{"activation": "swiglu", "norm_place": "pre", "rope_fraction": 1.0, "init": "orth", "optimizer": "adamw", "lr_head": 0.00579, "steps": 4390}
Each number is 200 + 20 x the weight over its row's rms, rounded and kept within 0 to 999. Layers, rows and columns count from 0. The size before them is the row's rms in percent of the matrix's.

# q: layer 9 attention query, 128x128, rms 0.106, rows 0-16,64-79, columns 0-63
# k: layer 9 attention key, 64x128, rms 0.0904, rows 0-15, columns 0-63
q0,069,227,195,193,200,184,224,173,205,222,175,221,230,192,248,183,206,216,179,186,217,184,200,215,182,200,176,175,214,180,213,198,223,192,223,215,196,224,169,218,238,184,227,198,202,213,211,200,164,186,195,199,242,184,194,209,177,195,188,207,241,187,226,216,186
q64,100,226,203,213,220,191,208,218,227,186,166,238,235,183,190,207,210,196,206,195,199,197,237,181,154,208,186,218,175,191,200,163,171,198,200,170,253,187,191,200,193,223,202,206,237,175,185,219,187,176,184,175,211,154,174,209,188,220,161,197,205,172,230,203,176
k0,122,254,217,180,224,178,236,228,220,225,182,230,243,186,175,193,206,208,162,213,180,181,212,206,192,220,203,193,174,182,191,153,183,209,206,195,187,161,215,203,202,210,186,181,209,187,203,253,202,196,196,167,204,202,201,217,177,208,197,195,207,209,233,214,210
q1,081,216,185,203,175,201,188,206,203,248,171,195,200,213,215,216,197,201,230,215,192,213,221,176,207,244,191,192,186,215,257,204,181,193,220,192,174,217,173,214,255,170,199,178,202,191,221,216,192,231,178,220,212,208,233,182,212,238,194,178,208,167,184,193,189
q65,083,193,212,179,191,191,199,187,201,191,195,184,224,181,168,161,192,194,268,189,180,208,197,195,209,187,178,187,172,204,176,209,190,194,219,170,202,189,157,198,205,190,177,242,210,215,201,182,177,188,213,193,257,222,180,192,196,231,182,221,216,168,206,236,192
k1,167,249,209,197,216,179,231,207,238,212,170,231,217,182,200,189,211,204,171,185,190,173,216,197,161,224,181,210,184,189,217,153,178,224,196,205,209,171,206,211,188,201,193,177,220,173,189,240,202,177,186,159,202,192,196,206,200,226,171,200,217,194,236,225,199
q2,087,179,211,187,194,231,170,229,194,228,215,176,183,206,166,210,207,159,219,197,214,193,209,199,227,180,203,191,205,192,199,217,182,193,171,201,200,217,216,201,208,155,187,169,162,201,202,203,207,235,224,203,181,213,248,194,228,187,202,186,213,193,177,174,186
q66,075,155,222,200,181,199,213,165,206,167,242,178,182,191,181,200,197,198,234,208,164,233,175,208,197,196,234,174,195,209,206,218,219,211,232,189,194,201,192,205,194,183,199,220,224,200,172,179,207,203,209,204,236,198,238,181,214,206,211,229,187,184,184,199,217
k2,084,178,188,228,209,221,185,184,189,183,202,176,187,176,196,173,194,221,216,181,185,196,227,232,203,190,172,242,215,197,214,246,218,163,214,205,201,201,205,184,205,195,186,205,199,178,233,184,216,190,195,197,209,240,188,204,182,186,217,210,186,222,197,159,217
q3,074,189,186,206,201,219,176,221,211,194,216,185,177,219,192,174,236,200,224,191,198,207,182,219,190,187,202,200,184,194,187,195,196,202,190,207,208,164,227,215,181,193,197,179,184,165,197,187,177,182,220,209,185,225,222,218,216,176,195,218,190,207,191,170,233
q67,088,193,191,190,185,198,209,204,196,194,205,187,163,227,223,184,217,219,198,225,213,189,152,181,230,219,204,156,202,215,218,219,199,192,198,201,194,194,195,216,186,170,224,204,154,238,212,196,198,222,204,234,184,183,196,216,219,189,256,254,222,191,186,237,203
k3,112,166,214,192,181,205,169,194,202,188,227,178,182,215,210,218,200,166,221,189,220,195,235,205,229,204,226,212,216,187,194,199,232,191,224,220,211,232,229,176,163,186,199,205,201,205,222,170,240,200,196,220,196,182,162,215,218,205,211,181,207,213,167,194,210
q4,064,169,205,219,193,204,182,227,185,177,206,180,189,192,172,224,197,175,223,253,195,217,194,179,222,175,212,210,223,205,172,204,188,204,196,171,206,173,227,204,174,206,178,187,183,190,177,199,231,221,204,207,168,219,205,190,231,209,239,195,177,196,163,190,206
q68,074,170,201,218,229,216,185,185,152,198,227,170,163,189,176,200,169,192,193,222,184,209,181,215,227,196,215,227,205,222,201,242,207,222,186,213,155,217,210,188,190,196,215,218,191,200,220,160,223,192,219,225,214,191,233,192,200,158,217,195,170,210,175,191,229
k4,141,151,191,226,201,228,190,169,170,182,229,194,198,213,214,206,199,196,227,183,200,228,193,206,215,175,186,186,212,225,195,266,214,189,198,190,200,223,198,182,197,193,209,216,197,212,197,160,187,200,195,230,179,222,222,205,213,189,199,226,209,210,164,203,216
q5,069,215,215,179,240,222,233,220,205,160,240,205,183,190,211,181,228,207,193,206,207,174,175,215,176,203,231,214,211,170,181,180,218,217,145,183,199,183,223,187,203,233,190,192,183,171,219,188,213,193,200,183,209,204,217,227,202,171,191,203,186,239,192,173,219
q69,088,209,213,232,194,207,229,180,211,212,191,214,153,217,209,219,214,201,156,203,234,180,204,189,174,209,218,207,208,184,228,198,196,183,191,222,195,194,229,197,225,181,207,188,204,204,193,213,219,210,170,224,157,195,250,203,202,198,212,205,175,225,189,170,199
k5,105,154,201,214,184,224,175,174,181,147,221,182,175,201,170,236,200,195,210,185,201,236,204,210,228,200,230,227,213,210,200,231,187,191,214,174,188,207,207,188,218,221,203,216,190,196,196,187,194,200,224,227,171,201,197,224,197,203,222,220,182,200,157,191,225
q6,074,203,190,177,233,232,199,219,218,197,207,186,201,208,175,129,210,181,188,232,180,167,174,234,224,180,179,200,216,203,181,215,195,204,158,213,183,184,187,205,216,182,156,202,196,204,199,220,183,205,208,190,227,186,213,211,200,162,221,186,203,193,200,211,196
q70,096,178,180,205,202,174,205,163,180,164,227,217,170,213,206,204,222,192,176,161,186,226,179,217,213,197,195,187,221,194,218,209,169,189,180,187,163,219,167,187,190,170,208,172,203,208,176,196,198,181,185,222,186,185,227,213,187,200,202,240,166,184,152,206,201
k6,109,177,194,216,168,204,172,171,217,190,218,204,223,201,217,229,188,191,196,196,183,206,189,199,250,167,226,211,194,216,200,232,213,190,235,201,204,212,204,197,173,204,233,229,184,201,176,165,225,192,202,229,208,199,183,207,196,213,219,194,175,187,178,166,209
q7,077,234,231,174,225,203,210,179,198,219,172,205,185,205,235,185,228,205,170,208,191,164,204,182,166,188,219,195,217,208,183,193,209,238,222,233,198,181,171,199,207,221,216,210,222,219,215,196,169,193,202,208,203,185,186,214,172,192,166,238,185,220,214,245,181
q71,076,223,220,244,201,198,201,213,200,190,182,227,203,220,189,187,211,194,153,187,232,215,209,187,157,203,182,211,191,189,196,198,188,199,168,206,229,227,210,197,207,197,199,204,231,158,182,216,191,196,183,194,201,221,217,167,169,212,154,190,188,197,200,175,188
k7,105,222,204,174,220,171,240,199,237,201,200,223,217,194,197,227,213,207,181,194,155,195,217,225,196,230,197,192,189,217,183,164,187,199,217,187,189,176,228,203,198,223,185,178,229,213,204,225,220,216,200,203,210,192,227,255,202,212,194,199,158,166,228,216,200
q8,105,198,221,184,261,200,218,199,234,191,219,214,172,158,175,194,217,197,181,212,195,209,196,213,167,217,222,221,216,183,151,184,171,224,219,210,178,189,222,191,160,223,176,203,181,187,213,219,239,205,221,176,184,175,221,212,188,185,180,179,214,252,227,188,216
q72,101,187,223,202,193,202,184,195,224,226,221,207,192,183,211,199,207,197,172,199,219,180,200,216,188,199,180,203,246,182,224,201,199,207,198,242,209,250,244,205,239,190,202,173,195,178,197,237,216,204,169,185,172,217,208,176,194,170,204,187,198,243,204,163,199
k8,077,197,198,181,167,212,177,206,179,165,201,219,229,208,197,223,182,199,208,204,213,214,212,204,221,189,254,205,190,211,200,205,196,181,204,198,181,176,170,174,206,196,214,171,186,205,164,173,206,219,212,262,179,204,188,228,195,185,213,240,175,169,192,217,208
q9,061,227,224,196,223,202,212,212,214,215,187,194,217,208,204,187,204,241,176,180,253,209,207,224,176,204,170,196,195,185,191,176,227,172,222,205,205,229,180,225,218,205,227,229,186,217,229,205,186,198,215,179,202,181,216,196,164,216,172,210,205,193,229,183,208
q73,074,243,202,201,231,185,209,213,206,168,199,197,188,208,197,194,213,215,185,203,199,189,203,161,145,220,183,174,202,181,214,151,191,191,198,197,221,208,178,229,211,200,191,209,217,193,233,218,197,178,186,167,200,184,153,202,172,224,159,191,226,204,222,216,191
k9,126,241,227,214,216,178,205,212,223,233,164,211,221,195,178,181,202,210,164,211,197,173,211,211,187,225,194,219,181,192,184,145,190,225,197,199,192,175,193,195,198,216,180,182,225,196,200,249,214,200,197,180,202,211,183,211,200,214,170,169,222,202,235,208,192
q10,078,204,199,191,169,174,228,148,209,212,203,176,209,212,232,165,177,202,220,147,171,146,208,211,225,189,231,197,209,210,235,201,163,196,190,198,192,233,170,188,220,212,207,194,190,214,220,202,218,220,213,229,200,202,177,200,220,190,191,191,206,187,200,212,179
q74,086,203,194,198,193,165,235,222,212,201,176,208,198,216,220,196,198,214,191,203,179,211,223,183,193,204,203,191,194,185,175,192,232,209,216,144,211,199,178,215,212,159,196,211,214,164,184,221,167,190,168,185,201,200,204,231,159,202,190,198,198,195,196,194,198
k10,100,238,193,177,209,181,221,226,240,220,194,176,224,183,213,173,172,219,172,245,187,198,200,208,196,222,159,191,208,187,216,192,219,202,214,210,217,192,205,184,188,229,204,196,190,194,219,225,227,182,180,169,226,205,192,188,207,199,171,213,227,200,225,225,209
q11,084,175,194,180,192,197,177,197,202,222,220,180,162,197,159,193,185,180,245,190,216,186,204,181,221,182,209,181,245,232,213,217,190,213,178,174,188,194,204,188,209,168,194,179,157,232,186,213,192,227,177,234,184,222,223,192,230,196,204,174,245,190,167,205,160
q75,078,185,176,190,209,204,187,188,189,176,233,197,250,193,235,208,182,189,218,187,181,213,194,211,223,220,229,188,211,187,203,216,181,187,184,206,172,202,181,186,179,187,224,184,240,187,197,181,195,200,238,201,232,212,200,195,192,228,246,198,182,171,179,203,178
k11,099,168,182,225,194,185,186,210,195,183,201,180,180,217,214,230,237,200,194,184,182,201,195,221,197,192,182,215,181,205,205,225,203,205,223,215,202,221,210,212,187,175,208,202,230,190,256,159,248,200,196,200,208,199,213,206,202,195,218,203,191,204,204,189,205
q12,128,192,207,186,165,180,179,185,170,202,201,218,194,215,223,211,167,223,194,179,232,201,206,208,221,158,189,169,192,218,233,242,213,195,232,225,213,226,176,198,190,190,237,196,198,221,215,173,196,169,218,222,215,200,186,203,214,181,208,214,207,205,220,208,199
q76,118,195,207,210,193,202,180,217,181,175,167,198,168,204,209,199,200,200,171,194,159,226,171,195,226,206,223,194,159,240,162,198,201,219,177,194,194,162,180,215,161,229,203,207,159,177,202,198,204,206,241,211,183,207,214,217,205,199,202,161,198,155,205,211,202
k12,084,215,196,182,207,209,235,197,157,197,199,197,209,225,193,169,173,182,198,198,201,190,213,210,189,209,177,160,186,197,218,213,192,204,193,221,210,219,200,177,230,205,215,192,199,197,177,197,236,182,207,207,209,187,224,202,225,205,198,192,208,192,225,207,187
q13,068,159,222,185,244,239,202,224,170,184,189,206,192,178,191,204,197,204,207,234,197,198,208,191,237,205,228,202,182,189,200,204,195,196,201,177,196,194,205,197,184,191,184,200,197,211,154,196,237,226,202,171,179,193,220,214,244,156,218,212,215,223,196,238,224
q77,079,166,170,168,210,189,178,194,178,214,196,167,227,206,193,209,194,203,235,142,186,218,189,193,228,166,228,212,174,225,188,215,183,187,197,213,183,221,181,181,211,213,235,193,188,199,213,194,229,167,221,219,209,201,207,196,186,207,220,186,164,195,145,206,196
k13,122,155,185,230,176,199,167,178,215,236,210,201,173,216,238,212,210,189,206,218,159,236,176,203,202,162,206,200,236,229,207,239,218,181,206,186,178,211,189,197,218,207,208,221,187,212,219,161,207,208,195,236,194,178,219,210,241,195,231,220,182,190,172,161,202
q14,076,181,182,194,209,206,231,206,190,198,178,175,160,216,170,208,211,179,219,164,160,184,184,191,205,176,221,193,203,205,205,186,178,227,203,211,186,207,240,169,209,211,190,204,220,198,200,175,198,200,193,204,165,203,187,209,216,222,210,174,204,209,180,219,217
q78,082,173,176,145,179,220,186,243,183,189,201,199,234,197,226,200,207,194,224,159,176,200,196,223,235,184,214,219,225,191,203,217,216,171,216,231,213,209,203,189,187,167,205,168,178,186,167,194,177,200,211,207,180,194,179,203,247,170,249,209,210,198,166,180,218
k14,126,171,156,179,182,211,186,195,174,187,227,177,212,218,185,198,201,191,234,224,215,229,178,210,226,163,212,163,197,211,209,244,227,163,212,178,170,231,211,195,193,187,230,214,202,222,221,178,216,205,217,239,205,216,189,185,233,186,202,194,184,214,167,178,188
q15,096,189,192,160,158,201,176,171,231,216,204,174,172,184,235,198,190,178,198,170,181,215,156,178,162,197,208,209,216,188,198,216,181,225,207,219,186,188,211,215,189,190,197,185,193,241,185,201,223,164,228,201,191,219,218,143,186,211,196,199,220,225,212,205,206
q79,092,226,207,180,204,199,194,209,158,199,218,214,203,228,204,247,204,220,192,201,207,177,203,209,180,222,174,172,182,211,182,188,220,210,201,217,225,251,211,181,186,166,223,194,223,186,200,193,238,202,183,200,206,237,190,193,209,222,205,244,203,207,191,182,174
k15,089,210,184,204,198,178,211,197,196,183,190,230,232,222,207,196,214,201,175,135,180,207,203,215,216,200,212,215,189,210,216,178,183,194,221,198,203,197,217,201,225,204,205,191,187,201,243,203,238,209,203,204,172,199,196,191,177,216,187,198,195,188,219,198,204
q16,079,165,227,208,180,220,170,196,212,174,206,152,181,178,186,174,173,210,210,220,211,207,199,210,205,164,184,208,192,200,215,205,202,201,182,200,212,206,233,234,203,181,210,186,177,210,178,192,209,194,190,203,189,227,212,187,209,205,221,206,235,183,186,228,200